From a checkpoint of a small transformer trained on Wikipedia: MLP 768 tanh GELU.
Each number is 128 + 24 x the weight over its row's rms, rounded and kept within 0 to 255. Layers, rows and columns count from 0. Numbers have three digits each. The size before them is the row's rms in percent of the matrix's.

# layer 3 attention output (transposed), 192x192, rms 0.202, rows 163-191, columns 64-127
103:157108132128141111171105155132117140125185123131149164115133156112116144101165158156188117100138106163159171155147117114137135160127179153133124162123152084122136142085161125092091116116160113
103:161100126145112124143147131140093213167144119076149135154126127137131069125101139125107110149117142123089122102150130152123114112135149089169094111099116131145112111096085149080095172119141164
110:178106135130114102109102079129097131134137150101116144131131081132168098097119127170153127123110142130116115144126138108096118120137133140176092141098125129105129063131145138136145143111111120
102:128100065140131114133158165110119122108074108118162131159145122121101156114142101092086116099111120130136145178119134132124140113151156131137129095137149145165133140105188120134131095153112153
096:119147141113125147094127153084142110100174124134103122133168150138093151128083132119151096119104124142126177139114142164122101124131160145117144100121112142127163117125125089068075127136122148
107:111169160138118121144110115116133163133105140159106136158137157126155181111130165085163143119133147136137094147144114123133150157145134106136078139107119107163124148081121156159113068155124104
108:132144133134118086119106134145109140144142104132131098120146152129122119152132098075083123153132174090118165134108173158130125106149086165139129116151133074144136159099121096144148133180068132
105:087138123125108140104114089134120168116116098174092151125127119152125143181178154151137152089101101125165109125150109125124121108177159126145111100108169121130116122113145119151123109115153157
097:082133120162116142176163122136133127147091122147150150146105165159127124104114110078139107124136103153112134112102122130123116127099172102148123159096106134156128134146111116169125134151108149
120:129120142123143109123095140153077059160089081173092118173170168105146097129123156103127122144116147148132120103163116158142167131093092102093152089169139128119112149128145133135128136125115142
110:125122155143155107119137138108135109088117103113120142137117132133105149078119161122079155105093182124128125140109112115117076096089093151081112117114147103143126142111076110174146055158087131
106:103107110098125162105137138125116132121143142124139093120110142095112089148120113167085130119133136129153146128142115118084110116171157129109148106125148111108110080116080141118155106122151145
096:102137143087127133149115127179106104132103126121138148144134117110132142109118105143134142140092142127118156122154124129166107124151126136115113126106122105104113048111152137180166137122134105
113:123142147110110110107130184132127142134155099131118091107090088138143133135165137092136157125125094145128132119134083143101146158155159095135145089147106117099065118177090102142160139130159141
107:073109148141108174129098135164121120089107137132128110192109123124150108197095140166111143108122169145110139155150156099124118170119124150121093097107126120148118116110098120095113098142106147
107:135118139115083142120152168148123116122154120116119077132130125139121093121123116158121083111131113099126148126084098113108115162155127137115167148129115131095134155151101107158080085162145131
113:133131125136146109097115133149084130155147090108159139128160129123153089092163118177104147161171143126091142134137166179098093130111144162138149139126102109117151136119093134144119108121136135
101:125098185148115107119168144157155090137118153148133149086109149181135121118130137086085118141153147128098139136081122076134113137153136127113110123120124118137099139149099193143138105133129103
107:132130151137107143128122102131086152142142163122130148132128116132111119143127123098129156127145097122110103114119108126130108102135130147143133072101143124123156182103078090122135119120157148
112:105134129162162167158110115132123132127157103106113161102156132139135107162143110124087092105120135167108102139122124138121122166106094135076216118174118119175108103078081139127126108096131108
113:100126124160119107128152145080141101140135168090142118122082118088150145153119172109093105137132096110108148089127146086117124155106122082106162118116077103169129155122126120089156131108127126
110:100149078121083112135128162138102144120137165107112100133154193143159119115107117162152145131143110138117152076140159159081115136160142101096095120131120135167115102115131124138117134137138122
106:115160099132180101156129114131124120125142158120113156122124114151100094131122147154145173114103106122100159156151175155118131172175103131123128128144149140099157153103112152145154131112146189
106:106139161124139171149109151133144177173126167094129132162151129124103166143128113190124108127152109143110121092181085134133121162077151146152119162160121134156142088115091127106101104138158093
103:112115118099145120148122121107143138145102138135120113129178135140136156095138080162131163111136146094095116141148115147134131118090160129129128113091144164119118113136079093109089160121113126
111:147130147084152126141129156133129155145144177101132172140121134128079120140158102123132129127132137104107105126131143171162153117147150139151162145128085144133145130109112130089108130114093129
116:175127117162120167108099111147104124075120121119116136164084121109156161127137099153100106151076122154117135154083148161146147088116148118125152132171143095125130115151110145106115090120131111
103:093120115103164164130139189139102118127176160157101097093132100143141105134095088145067132134141119114143149136090161139176125117155114129142110145167134137179144108079135108103153124152127111
105:140146137139115171147124089108113117111127150121137105188128153117145157111154137145125171109143133185139132133146141146157126134131158130123104132143152123114127101109125155127162164142120157
# layer 3 attention value, 192x192, rms 0.215, rows 164-191, columns 64-127
114:152085191112152144103118122105118116158128115160115167120125149140114151136121155121170124090130106127137104137101164154130180144115144125105120124089129123153133097127155148122104150140099157
115:141131142118141146116130079140109154152124119131087120116127138132146186098118158155141154146117090119160111178122112120145103194104111124132112089157135143102095139112121134127137119102106164
108:114158173151103132135133141112113135132122118125134156141132125148089117146130133168152029110163122141102151166117128096099141168129111117174163114113133158105145142140061079137106119118100136
103:125128142112123119175160139138132130116149161099178132126090148155136093154120098144149131127194124097140115127124167106109120144131181096156139165140155139138134121137110124154140131120147132
116:084117129096140119099170125127097142121157112144103092108115080160120098153133145129152139103144107140164167087106167201103125157176097087127048102137117156120156160100142145145114128140115138
112:119119144137134131110154097180092130089109107094148099126134130097105157137155151159145102128142124141141143131143146139130135141140154122134145114133133137160092104129116126116140160163131106
113:094119119137175104122131140101140144124135135140125143080078092116130149170112143118116142112129124135145133109145110140176107154114141107122118123150122183109153116130067154126096128159122145
098:084139135205111139112151099128147088164115144155145170125125112130104155126118104130138111127146134123141153121082122160118118177137132092147096110148109151137112128105145175105126146149145084
124:102117110104142107141144167105118135131080105190156130175150098136086131165119136180161118129153102183094112134119072137056106140139136099134121129134144141137122082111154116158115111175124123
112:122125121134130141151132122123083088115140093128102129138086131139100145143153136137124150126174131101162113194096123147145153168124142162098134156090104157113096148150115129092125143089175111
115:145126134100082135143136123109098131134107101098133165112139109146109168132116120137130105086131132155089146114165069096118107174060094185073132199139143123137109080088100151133114150131098126
102:105149131149122097122074135151123177141158160143119136122140115164098164116093138122103143184107124153114132153123091162122136124154114137141125101127146113140144129125075153139155116128078157
121:128149106112098128135128168129128115075159177112097137115144146098119122137154097067107126147105104161100157155125115153137071132127168126111130117104152124102105138074104162120132101134112159
107:142140152158105171116156160143122152123145187156126159125137180150118123130149136088106158105134067124136168074123116158138159105122159134098109160113117160127119135108108157137116136125111110
110:123121136133168091122145143162139122137146121107133119158166145167115116130108117168090127114124164109120134092082142121140120170102119114108120113150186158123131126129134129143143122154114125
115:113177136162147117102148131148162128119135147158105127079124139106110121107129139148115162136136126099149125110095128065113094147113106121123100123155105119163138120112122138142113108140144175
108:143150128132157114116137126147089101167133115116069139177140129135130116111126171130119127094150132165118113130151090145146102130138130131108114096137155132119131181176109110099057122091163116
110:153151136140129139102089127069126123146146103162113144109169152089134136145124141143146128120105125131150112120182160111117073165132089141085128112075137153104116118112122104139147115105190126
115:190156119115086119155136124122137118100128103114115079103132145141142114112110088130151109140106163172139109098108107118168116184123134137132079116111129120182116125173121161102088145162168103
117:123082115092130147119123134096093142138161100165133104127125192070105132157133085101109131099149146127155140117127146132120166097141106150126111145097137129094120148094124085135130101174128116
119:095181165128164157128124113192136152107124119142122135115137149112109133160158145129143145130111105106133134089070172058149121130087110126115082177135137167133130093130133144168139115138105100
117:140140169136128162097151149173112148128112113131140120094128155108131153146128119106111125158120151074086072110166130103098140100111118103153117170123121144124064127137132128132097193127116138
114:137095116123127133101123162113171114125145110092102081098143134124130171091112150090108149115132065134111157096122126098095135135166088118054118131158145128182125127131150154155167170142126112
115:158101148130108102107132106132134086149141127145120166104122140091087166145085117114141119143113100100154122086131171131089144146138072105124119144123103124102083098121127078107161165129158120
117:135160089096116175095127122153117140094094119119120117096148141113093144140096114133107114124112139147131146162124128101117079129101164129091099146104117116198134114155118157116097144066112132
121:145138145123140101136113152109096102108129129168150102137177164170150104142139132130098164177125124130142142130105157141168104166135131117127112095147114113125140101118127059176172175153141145
111:122108121114109152131137074139123125148097132136136132073112141085127156137136157110116156181135158144148126153083106126162131124153101115123164151149159112158056128150115156091084127096129157
101:099144113128112124139132078078129137166166132140144119082139117135136135171152149135132113129107113121098120099094139160126152111125130167132127117152116135165121128147152149139107131143129163
# layer 3 MLP up, 768x192, rms 0.284, rows 0-78, columns 64-127
099:105108140081161120138137115156132178119098119098117168146129129137100139137063150071159078160169139137124165100121138104146068163098122124158107143108140069111123107147137161116125140130114131
095:115095155110145124108099088088165126119076134118140102124136117104119098146125134140125146106131125129120124132153135112137162125111124107128105143097171123121157122129132147129168139113139130
094:068158130143131175151175131161147155120153154096119133124091125134171112113162127134128150123095148109120153150135105130088122117129194115123077150130153096176120118116130127107163139124160114
098:126122127107151139125125175137082117125154166124120136094144137160132109178134127117134171109137103163093091130139139087130109164104090146134175149144112151132136079130117127144149152134134177
101:135148159130115154114132113100152147147105111116111090103146143147106125096134104125126133084112102073140108104104146142098118119113125111091131132136147148133132172117092117155178165112161132
098:091132153153142110165127106123098119126122135119149103144174147141118157109148130138099128154134135134135096132124120151119093134136121119116114150137068183125119113122150187079148098134100131
101:131130109136111109122122162120113120113159146179127112086134112159104104142097113076116118116117154176103139151131130102129167132104178141153124143149123103135152153164120161133115107170168065
091:123151147149135100118132147107146151152163152122132111152114090149131143144115110129109097116138102143129096152153145136133134120118129130133137142113077125108167111105159094139111155058095134
104:115134136104145163108083118120106140104176137152083095116152160139136116094154125155114138125176138169128156138118154140110141113150130104111123118127148064152077125078112159131106169115122144
091:132098106100145167140114124114109160078118149144105134104081108102125153091153132159133125160155103108130170162136100147131110128136179099121136130134166153145135151146116123130134141106140122
101:099157141117097163133112109157115150100149116104150148163125108124155108134156088159093117081102129150089166134160085138127120141087152081133112119147145150132102102122105152143110168100127102
089:136145158122168138154091176086146128129087109105127155122130113106158145132097140180108131135127139127137123127152078168134128147138166082128166109121115116144119162094105105100139123100151123
108:124135127145126117195132124140099110078134123121117151174141128119116145122158192123132134184188120157152140155140132145136142101126161117147115112168139146099117141122121145096121125123157074
101:100134098160123105137088129147136134072155134125157144122178113132176125114130146137131151148108123118197187141150096132116093104123165105138099181102108154125113145127138087111113143123130119
100:129114083114121139102147093115116136145133161105190150146114101055092072133148125099091122104101122117132160136144116147124118097160110112151123115094177080077087180129135109062135138162124131
099:156084177132091108123152147110150132157111114117124169120124126107068118140140161144139121102155129150132119151151140126122130149150116110160146091166139165180135162138145143120144172154120116
101:075098154176177112119116121080126136152120127158087104115093135095114127143129122118144105161115141110099111116116117086142127149103147142127070104105077158120126133109134142133147163111094130
101:145159063085121100113110121162132127099117121148134136098161125147169146150165131087102116115123131118125135088132134120113148121186128187118160134109167134110160134117121157136104124131129123
107:101135123161149125104118148151092117127123120137174103139140099186131128200153168108118146122130149128122123114098145139082151151137122138133106136134143098133128151132105068139148128141131133
116:103109099114148115161098100144136121181190108127106154143158110136131090146122127115117090093147122146129129118074137116140132174131126103105138137143165105083137139096101166129148141131145145
097:138169107125144070101117124126141130116122102139150134127109120092143111132097087081122115121155103152113127136118140150172124136150121138112139124102133141152088115152157115157138147134136120
104:136147119150080116127139136137171134074152153126091190134091144124101099140086141191098105116120157104092100132103095106138089162111103089173137133113100159162159127163166120123098122148105113
099:146149134169100176132131120137122135138155143123157141128178140095130142121110070102106131184090145118126140115102051108123133106110151130072162117174117116140100140086140116108153160129104145
101:188122077130122135097139156157100091117127128155135132137114097129138107123135140124059106118057133140117107143137104163140152121143163147106139133125117200123142087120079139102114112115098142
101:152123138155108185140144164137118131129118173106104118135125128144114149108125148076104158127144132133131122169116183145125091084132140125127108149142122128140152162108089115154159145154122169
099:108137096167192134099125111141136123107115116174102109098143150150107200127154156133195107116114142146121127128132137118129182125143142187133103097152142155126138135137129113105133118152110125
103:113122098155151162152085112157152095146150127128090085103143154137133061117117108150091098152117133112175153179143121111134096124123145126073105168116128130126159108136092155126168154137106143
102:127150103148106073117127125123172164114145135108109084104144132154160095130130134153100102156204128116128121108140086107083092090107112105105122119122131124160136100092128099151112139110094133
102:127142105117157106148141138085151147153144157128149096134131174160141135127170148144090109157129109091120187100121148150151122134103133113102126147123153130139136084101147121121158169141112162
097:129128129164102140077107124148100131104097090137133137140123127088125119108119109093133151132141093130123124163171121099137136136132150126111124150154154096195171182116092084155115123094131110
098:135131146150115122133123078138122154099097174127123118172119123114106134150077110162098089184139124093143126146147145146118133170118127168146115167088090134110107127106141081124131143138140130
098:103079165157135179145091127188148134146136095148106142120112178115099150108108174097147131166154114103127146138100108157145164130066167110073133116118160118174135123158103146100153149113122105
098:153163063129111152132119140186156138123110122149156128130124128168142153122130131160134090125116130154142130110089115163158093134121096112137112126137143146115124090088147124136118121153123115
102:124147148121153106132119141126144165099117155109142148162145104154122127148135126125134114096162144088125123149165118094125104148122109144133125089133155107121141104073110113114150100147149145
100:081133124169106114115125135108124129118099152106120136171115167091156139142158133174124087127129123096166132118082087140140129101187135169122164152134172133167129128124137145104120126118138109
094:124139131115118144106156158153152107139171100152146081158121158104166108105104146156081149125166169112135168143143159122133150139118120140209147160113118096167108157099141128131156094138136143
100:100188114117161136122147114155128137115093100109136155123125158112186151109138111142137126134075136149148109096140125145167166118124137124118117124128108135067073146138104128130154141121087130
102:107125135168124131133110130173149127154150144101081119166147135089117164144156086130133197141125135127109155087129126089139105072122160121148138129150157109112151146141110088101140105163110112
088:134101132096142184116107117136158151132083153130142120136182154135144152099122155110172143126142145108148110119120103162085121118130114132146094106086095146142129135104119144141125133120130109
091:124110112164142167165118115153106130057148114088158095116105150103153156148108100117142133151121164122130136143120171140100125117129145136144130137124109115119163147115103142131101119140087134
093:146170121087135119096184113076145140157129127121113086134166103084089141153131123133106102144185130120123123082133173128156097142129122130136124136087138140121138126105138164115118130150141164
107:104120122144135145079111131159099160110112113146109104120120133126140115105129145106087131144142121147142104114138085096152130140169154124109138120132133177121105130145138138150136131144060165
090:175101170132130117079163099149135117124137175152143109167137184147128086153165121084121138106103116130138146110144137141132103159127112161125113137135122140088152115113101130119112140101104145
101:128133117095137122138117148157142125125154124154165143129126129138152107113128163124075135138132107105152064139129159130131127179163125154140125106141147135169132112158110071128116120094131089
103:133118132104138107133143135113122151148126145101101129144089123160101144145177133126137095095120106127109119152121159074129099128153149132142122114098098073121111158120101107154121096149131107
101:104121129146147103124137093117091125137106110104096089146126114103105111116126153160134122115116145122089141166097116135159151147119152110126140107168117149147091111145094077143169090184118106
093:105157122115141068128088142142112129140158153157108094110113155116160094104106098050153118101131139162106095120137071141088109144135150135142125162144126096115139162105125146134104145092093161
098:097117128133146156122150135118134130145182092156158103155147148129108147146133137141105120143098127099135111132141122115104165109132131160061100112098086083144134117151120163114150156118121111
094:133100119147151104119095136111151107126130112109146088156122119163119132108135138113087146113128153146155144139116133148114150137079143138184110139125146133150131078073155151115094135139158167
090:131103118166126096123118153089102123120155139115129126071103140149141135093124119145074148134068168138092149126144116115129114132125109116145120185169131151136110139151157149110143121134109146
109:147096143087120146111144101131157143158134083122137113143134146145105156123103136102136122123177132117072134125100152107110145145143123135188112089133146144122108119076126170158101107118125175
105:114093151113169123112103167122111123154111143131092109135120122142151147095138093112155116116121157150162164138134159135121081072112098141172133142069166130141098109141075115168128156153124126
092:133150134112100134101140106167123122146148157125166163094108152132109108112100153137138108114087096138131132133104140130136113182137138132111135149140086134153133157115107119086129132148111134
099:171143130113121084117140136109137157134155124127141151133114125141094117081149175094157097137091159145118161105150137140194109134104131133110123124165103144129137073121140172142138078111120083
100:161117130142093130149137142124079138173106173111114147119152125131086143113088152136148132089123079144165177148139131106118115080145139189137156173103097187151100130096173133185137125103139143
110:130119134099105148122124122127128108161098163095104136144135131151141143146139121115082086132114171170129148091134117102118128131112175158116151113158108114139117168133128144148138152120079140
105:134113163135126168169187164115126091140149150148137105140161188152093132127154104134139118130104139117141137140096153108115154103125084177102115125084150156121145147157098109140150129120125136
106:146111116095140154157109114120164149147119117105119081142153158124182111084142198148096164156138127190087142141164096106111126120139132121157142145168127118101126169124132120101159162125085090
141:104132118134088112120101149181089152129110119088132111144117095146167109093118137131178133114089131110111130104096125145096154156121124127140110127146119103120158134130107146113158105172106103
106:127106157144110138130151112117140113154150103143098111114126139077079080150157104122112106167158159150128146107098123105115132096150125165134130115128161074110144170136101156165157124143103102
104:130143148126098108079110147109112125144093170111127143124115119105180132159160137086128095105137133120185105129133113158115108101110146104113113091108113129156104123169109131139082086148126150
090:150120110160144122107122130121153123125076100097154092170147179157079133119111136080162123128151166152098158143140118139159154143107150139148146126114139132124097143116132114113116131110128126
102:146141123158110109129102128150143157159143158158072118113138106119136155117165131108098105150116151084113133137109071116147114115098169093102140091134131149102148112102109160148145159121163107
099:098134127129103134121151114116107120121120130151111067155117136165081132130123140116131132134104105173147104107118146163118126115150145138133121130133133108138121178132097107128121127140120100
098:122137103122098144161113109105144104149134146148101071134158097100127092172147166157089111138113177158098083092154099080120105104094113105141095171120140119118117096151132165108155146172114154
099:087171179116139137146114110146098147172123097125127070151132115099134140112102167162143100105128119160098100125130128144114116146144108132104138115132084126157166175120127107136135097135117073
098:129166118096137125131152134109111137130148139064093119116149131133132132096101140127127113139148119136180102171193106122125118128147155129158108153130189121145121137080184154143095150137106131
092:083132175153144112113142095126112127069084125128143088101106088151128140128129158153110179121112119089111095140114123132114140150148140115138136127110097119167139153122133101141141109097107108
094:122124101149166144129101155145067102150138162162099182072131115143168119158104154147085122156096154174127147150112082152094156067141137152133153169135121138121138104135148122150127142114116125
096:159114151123111100145099116088172144122144114119150101083163065101149175126132131128117120145196116133147143132162143133139108118127104155124082120119144081101198110127099143129099158114159160
095:118123133173099097157100143090139151110087142110118134162085151138091101180121152166124161118116110113164120155127100142114138145126170097095131137131139124123124094112110137114147146132135101
099:150131139143131104124100127133148095112105116159134128140157131144098126112149135150131093163136192133137085079111099102106156128132098142104128138099069148162124115078112139121155081122122130
096:094144118103090121147105144147145111098131118195143135151168133122137143163087168116100136151106125130144109131121085098167128147105133168122130127121108152131142149142115139157146142119147130
109:142095122084091126137138130163158072135125099132138148140131171123101097168147082112123125137139160091133112179171154109131139131128099073097131125171134120090117089173087123136152151166128127
106:129120106093112116097152156135128118113104147113161135155128117131137161131122154136154115088154113117161123127145105116154184144158143151170139149147157153087138151126105168156128086123095154
094:140121110134076118140095085167113110149110136150123123130123114145132098097152124134165085083147124103155144125135098134121104148120158170101119171139168136132124173157127129147130138145062133
102:139111137140136130133117162119114123100098112137087183165121117122111108120134154159157149152092141137139090125080125102095157115092120116115145107185172118132152151123130161147169123117087102
105:124111113107107157139137111087061131148129151096131116093131163171099179094096123116095142120098144104124129119108158111144139097210117116157141143143131150148151127111170141135144153140120143
106:156166102138154146135136149144118114143154109140112125099135144168117133099148123131147148172151120128101140159142135156126126113128110132121113086102109143131146157069064157117149130136095118
# layer 3 MLP down (transposed), 768x192, rms 0.265, rows 0-77, columns 64-127
109:098081147122162157114088102127069128145162120103144112199122148121086113169108110138154130128128115141144149089160109130079151104090115136111111141114099057148113108164112112132126095153124114
096:135094123081118171121126125128160102128105083100120114132136119109166114129069132108132110094092082108088106137139102133084149140110131125111106106146171103142148133116130154138136153113128153
092:124082153144132121155143144118068121158140159130151122112136136123103106124113135086097146155148127115172129109148209159157145123174095156161127146134119140127113161138127139148127159122118113
108:160131139152119098139143145171139149125104131138136138103132146089089175115112138130116152116097137116125130154151142129106151112146142144137144102138104108138140160130128113120093154146138182
102:105138092153095108107113141098116060105136126097132165100115138114126112122107116119154116063148111168148136111109143152143124139077135135143129099111102104083134136148116179127114162129137105
097:133131136141085147060106115127109113154199118173155083112145115132158120144103153131124125131115128133167135110120081112103142120167136138163163100126106152144144158155113102095112128120152181
103:147171143107183129088096118097149116186133144117154122138128052135112160124153125116149088139089085108108143154093130095132106139155180146111121084146096164119144106135130149129089098147118143
094:158115106088100081095156114123112106138132086132137111106149097098147140114121134095119105169101138174078114107108102097111123125130132116126109132159156136128115122140120091105105112126106111
098:123105137070092124124130144112161122180140123177170082152096130137105133110139117135145115116130149135092093107127103125127102127098124134124122151121138136147155136132149153135168080129117136
102:138099112121157137125151121088158129140109116110102117123144087117128156088145071109104150084104117112134071162107171151122089167152132126134189153112138163113128153122113168109137102136112150
104:152117116159151129117097086087127073146107140125070125092149119124101083144113145131137102139122102140095150116127132138077148130163130153143156145121179130145129118155127129135122168139157095
102:122084122126159141112102131148173161195145154103093127143119101100115185103102142134127119140103135123121126100129106140113120112079142103126097154126132098118134114125132108127150150082140116
110:141129135117128124151081131129136101087143135127123160169132158155112174130097151137138132116096090134099101089132139145178121115124204114153147128093138138096135111118134139114135115145101108
108:139125124149130081073103103156136099127128087132108143107152177132142128123111127171123180114073105138118112124095124077122124120145089157150125097070184154166115104113136138121116096172152127
108:095067105147091091115124133112092114116128141112117136112118123129128171076154128118133123089149092137190126095129102148149104127132094141101116180083132153119074131133113149146185124096065108
099:128100166132112179138117168152095150125147099125110127162142133119098114099153134138129178146176164149126120122081116164117136160126112151116110091074136128165111113199147113088132154153147122
102:121074182132101092138144120135128147118132136124160161115138151118136141137148116135146105087081154142121139178131148142119143175129123155090115111124134140107128110132144163115119128120151125
100:120125168166120159123154089106161183136124113084107137151125128124104159140145129140099185097192122124139165111136159111119092137123086087136106130112103130111068125124139148157128151153100127
100:108091135141107120103151166166119115155141163078152099132109147119144113102137122109140159128086144132128126123149126141101100123136118085118126125157140105127101074154154144163142108138088108
107:111164144100154167108106120123122115149113108125120122091135106130119127157132128137121079131126123113126124119070130143126084098116124188090142096130132135098084151164120103108124128104147146
096:116107111147116147167120131133184123118131106136145140120102142132143109153139096126155091147115139117135148138141144138115134107092162108130103107126143121109107130130111084157107106136102127
108:148117117114128069147132121157137134107146131140118157119089113094135136106181156139135093102159187138110117160138133124146145158115171140141089129123146100123158144137135138118113171093106124
103:130128121151111111112178160107144153188116136100113129174133140137161159148111118086088149153104142132097116114175121091094141107152092127118157125113119136128133122136131110135138186127133137
106:127127165161105167139136175118169135101118159106114161115133131164154138154140126121111129139098136156139147131107088120124144101147141109155114106105127138131145114111087127090128086140132150
099:158137161135139110120101162132112147165197140148119098138147161128123098126108125132088159131165123124118109131141124091107128151121126133154106113162099121122074144146134117109131120109128128
102:090129161172093173147115161131110077159117128093145117087126131128133157125161089135121128071132150152152113133096138136115134122121076148147137149109098138098131122107133116172152133148165185
090:126116149149088116093115133155141150112140152123154136131106159120141174146110125076154097094115148118105117134106154113097115159130127056140150148127140113123117148142140115098126087165133119
093:170116127107105126163122138112136132146087141099087121148151138134142125155158174160122143108160173149109093139162146117123144109135144157111110119129145146112117113094152097152112105160108140
102:132161132143087135137157122158130183153110098111124108131122140124128119134133126126131130155140133128155179161127151147137104115128123097135153103082130132101139121128161147151102134130115133
104:124111057116144135070156130144144136108130161113128074158141136100154113100078117108163128125159114148164165162140122191157138114109142135113089102111129109129180160133104156161128133111115097
099:102125152110129151155134139132145100139109142141121164144143129115109122143115129119136120141117169094138118173136155146142142089109159146140162134130107136138125124156150163138135129166147085
105:111154124127125100120131165107130150131164134144089123170121134132133157145120119178112128148143138163140137115131152158123116158105142095115126089150099144102125121142135119140114141181119124
106:125098131096141139115095067158111171123094135068137152124104096141119131123121138145079117104134145122146093130163128153090114145090121177129138105124145144159105117103072137109144155124136115
097:155138110097177095190114160129138107144106147067064160113119112138117153124123133125135126108142108113187104148144159087113130110115129145121131126110122087123157113119103132136127148122135121
094:131140161130109152112061148134085145154123121129117142124126127157112162114101114086130097100120137117130122142114119086180140136105153114131135135169084090114141122147104096091137128152140105
099:106097121155111087107122138096092130133114117154141177086089136150117109125185131098175147088117110134120156160126091134167114143136087166182179092085144130156124141142115139149180171104135129
096:137178101130151083143108129099120127173131152152094122130115149160120091152169135099136117140117112105171167143116160106134154132107130130106167099128188115101124177148128131107117113140145100
094:166144132120116143141138098173114160092097154120156154120123134155130101110141152133170077171163111118147116140113107134114139177115092122137150092113118122092164103154108163138100142118183146
100:112171154147164094116106138144168094127142152155139143120178119133116099116124132123142113125098105144133146113099085142064106115116131147131083092116137146143126107118154110111107123149111152
101:138093099121103136135171140118105113103126161133157110131104096112119106147156143130135101124138127127170116074146150103121085149152153150098146171132135096126177154121121165115135148093100120
091:110173122169140082164119117147091141097117093126170105124140097158136127123127122122122138158072138150115136102112111161092121143110106141123120113140102117103131115137122136126108119119131094
099:147156146125148121114193120154133127128076148155178123092118121133104105141144094188117104154160135138142152088138122144135145138172171140151136159155142141138106168141163103102161102151139138
097:138138116114112139100127150144131135155149093168132105121125180109103115151095142115121121119109161168118105132102152099164120137120119139137121115116105120125147154139104179126159113116139136
106:123122162147122167110126151141176130144146132092141115129087152164153112105141157098120126125090143100104119153148080101111126148159127114128141141127133144122097136133096107130152142134120117
101:104158149144086129097105110145164115092144151141147113129152146150127135120139162150074129103146108138141126159168116142102114102136098125122156133128143138098123135143156119154116134086097089
101:135134116153130172173093141104104124136147156121126157106153082169123139094089124105119160118120113124145146175136112138073147126112138130128126168109163121105141103108135141135102158136137140
102:156136111134134126167124111044109139128129160141107113156115129132162155109127079131153095105159141103091148132067136107110147138164093132147128165137123126094087139114138116094136164149152128
096:124142115061140133127145093154109100135130130129144136105119146122129129155133096169121174128139142132104116093177119114141085127124120128174164118136077139144122110105102122164087115140208094
095:138113156087126104099107128088143124086115082141089158138163109105124185114171157128148154172173092124132105134129111147129127178164142152120126155126097077117187150167121158135135136112085135
096:158096128096100122069123132122121140132116138127103144116114170110097147133120142132063130116112115122126137134174159158127102091133117137098134042147167116123143151138165059121130165146189083
107:183124144088124149124165139127110120179160115124155097127122097118144120120104144140115115085125178135072123119117168111101135129122158146117101164139117127156133143138092095089145133154131111
091:076137116180101152202143086119119124134136117115152093128144122149128104143140145134168135149140108116124104139099119121130131137150150073128134120146131121149159141133127113120138082117113140
101:202096142151138138083088141111143135140148134134149131163092122155145145145146157164092089129087081124171130118100128120136111213165074126163117138126114141106148160118101109158059113147115131
103:126139113132138130169123151125159136115131138125121134131118146148140126122124155107138088139135115115135085152133141152184037126123128148171107129086140128113146110167097154123138108142122110
091:112110149160094095119153118107144111139131071167145112138115139112092148187106123080122086124106153105099112122124133100153081101134143149125140117107153117135133130135121138102129174103107125
104:111163142150135085108151172177102098126130117105145120168107166168134112089127110156114118114108089076106109119130107121140104136111172126103065114170129108060113120116143113119155131165117119
101:135154147142130108065126116136138125091104107134105118160108130144138101110154151104160153133168141120150143137183118134164083121092168105129096117138144130129090136084120119111132123065171155
114:117141097118099154087156092110136119127145154178145132122106177172133131105136118118147121144156178155107164061110139113154089112136145131147101145112114114169138122120160109130121142124118139
133:108170100174136115140105097185127147132133136118145068121129139116143156126097108148170129123089177085132136103117084159122116134115169168145121129143140089135145121161113153140144131156136138
100:066139149092137131127106135170105152088118117092148138152152162120150067128090131141127113081088129175126138133150114142133123178087133149106153112117095126124133117086138163111149104133118122
101:156175116170141135110134120150121119156102115100141102162138071136100113136105147131123122119133146127103122166125151143141160171125141096130119101133140149118140134158121144117131108103110067
095:104159124158094173120128133146129161152127117142120114160087129174143116112112160176148150130131131132135116144103132120133173132106097110100104152154150109127098122170121104159151151127129110
100:146119157150138157097144118136132130138114136145129130085125156108130152109134164106188136141159141172135160084118184089141116125155128142130138131083103122142177120169127110157140129149097120
104:149180135096102127140154147167139125111130146078140139108123126138186104144115128103133153158101111103135122144121085188132167146110132119124101105125139112058140101126128174105156133125137144
095:115165140122091123175134156093131110152125051172117136136134113146156119098154099126100091144147112087100157141118166107118160121109115086106128087138146157128098112112094113138060107173116147
098:151151150152130131111162150113081141086160136115126175135141128117166105102110114126150095115127114149108085119077099118129141128162141136103171156130125084108126117150134176145135136104130094
091:138113127127154126166137138081134143127092140127102109104077129163095121131160115122164113152119174142102131139097122094148121164122109147157142125117134111138155125098112119107160141138175114
098:162107177162130135106134121142105123126132146143142116148141086150128118125166103130101115109124131114146112142138122117119102179125122163081144101123133096142128118092106122123133091130175074
099:092161128130105108095157130152113160125138177106127109142131136099134114118142150137148131117154174133145093098133129102131135160148100135138115120122120102130104094153121121110115094163126114
091:117110147161129140124135150188166118126142164130149079149124072091166120151118130071135120105141164129135152151155101105102134134085099133144117130129117118110116112119142147129142119148106135
088:122146161083169126133124113134136106208103108129135118082116161165110159100092091113110147140121134160122140146129135114104152099096131108140156142122111078167107108096142096156080089137114151
104:100129144163119120102157126104107124173147134108137114128137127105150116135103117134143152127214103086127110122141122118155161158082116086096118125135138159152113128121134134128108119102084107
088:138122115157177151114134101140135098151143110143126170135117122123162120157142144140088135093136143106124122144155088172125135092185140104132137143111115168124129132099137112147145136151140080
105:106132163154113122077133125126144135091092134142136155105164121123103150140127112106148178185094120120179110134130142135112133123144149139107103103128173102125136141112148138095110169113100129
104:112110129155139156151138124175114110100166110117097125166071141136126123128090113149148133110085062124091143151134175091120163155138134100133163144093171137095112129139144098143144130124130143
101:145124124118162092139138109140146149113128118060132144123066092157143100154118146118119119105133128156173124126091120109127152152141098103148159123117142109132090137161143115099089142117152129
098:123117122105082100114144109120147123119163133099197136106133118122134123144140129115122147137170070137119087143105152149109094114162132111127110125089108138123137122154098135085092109109084157
111:120128145136132149176095105131162110136122128118125143073146099140177154105155091148131082091141128142147112156127124107122087079126154116128126159079108169125135134134131139154094167084089107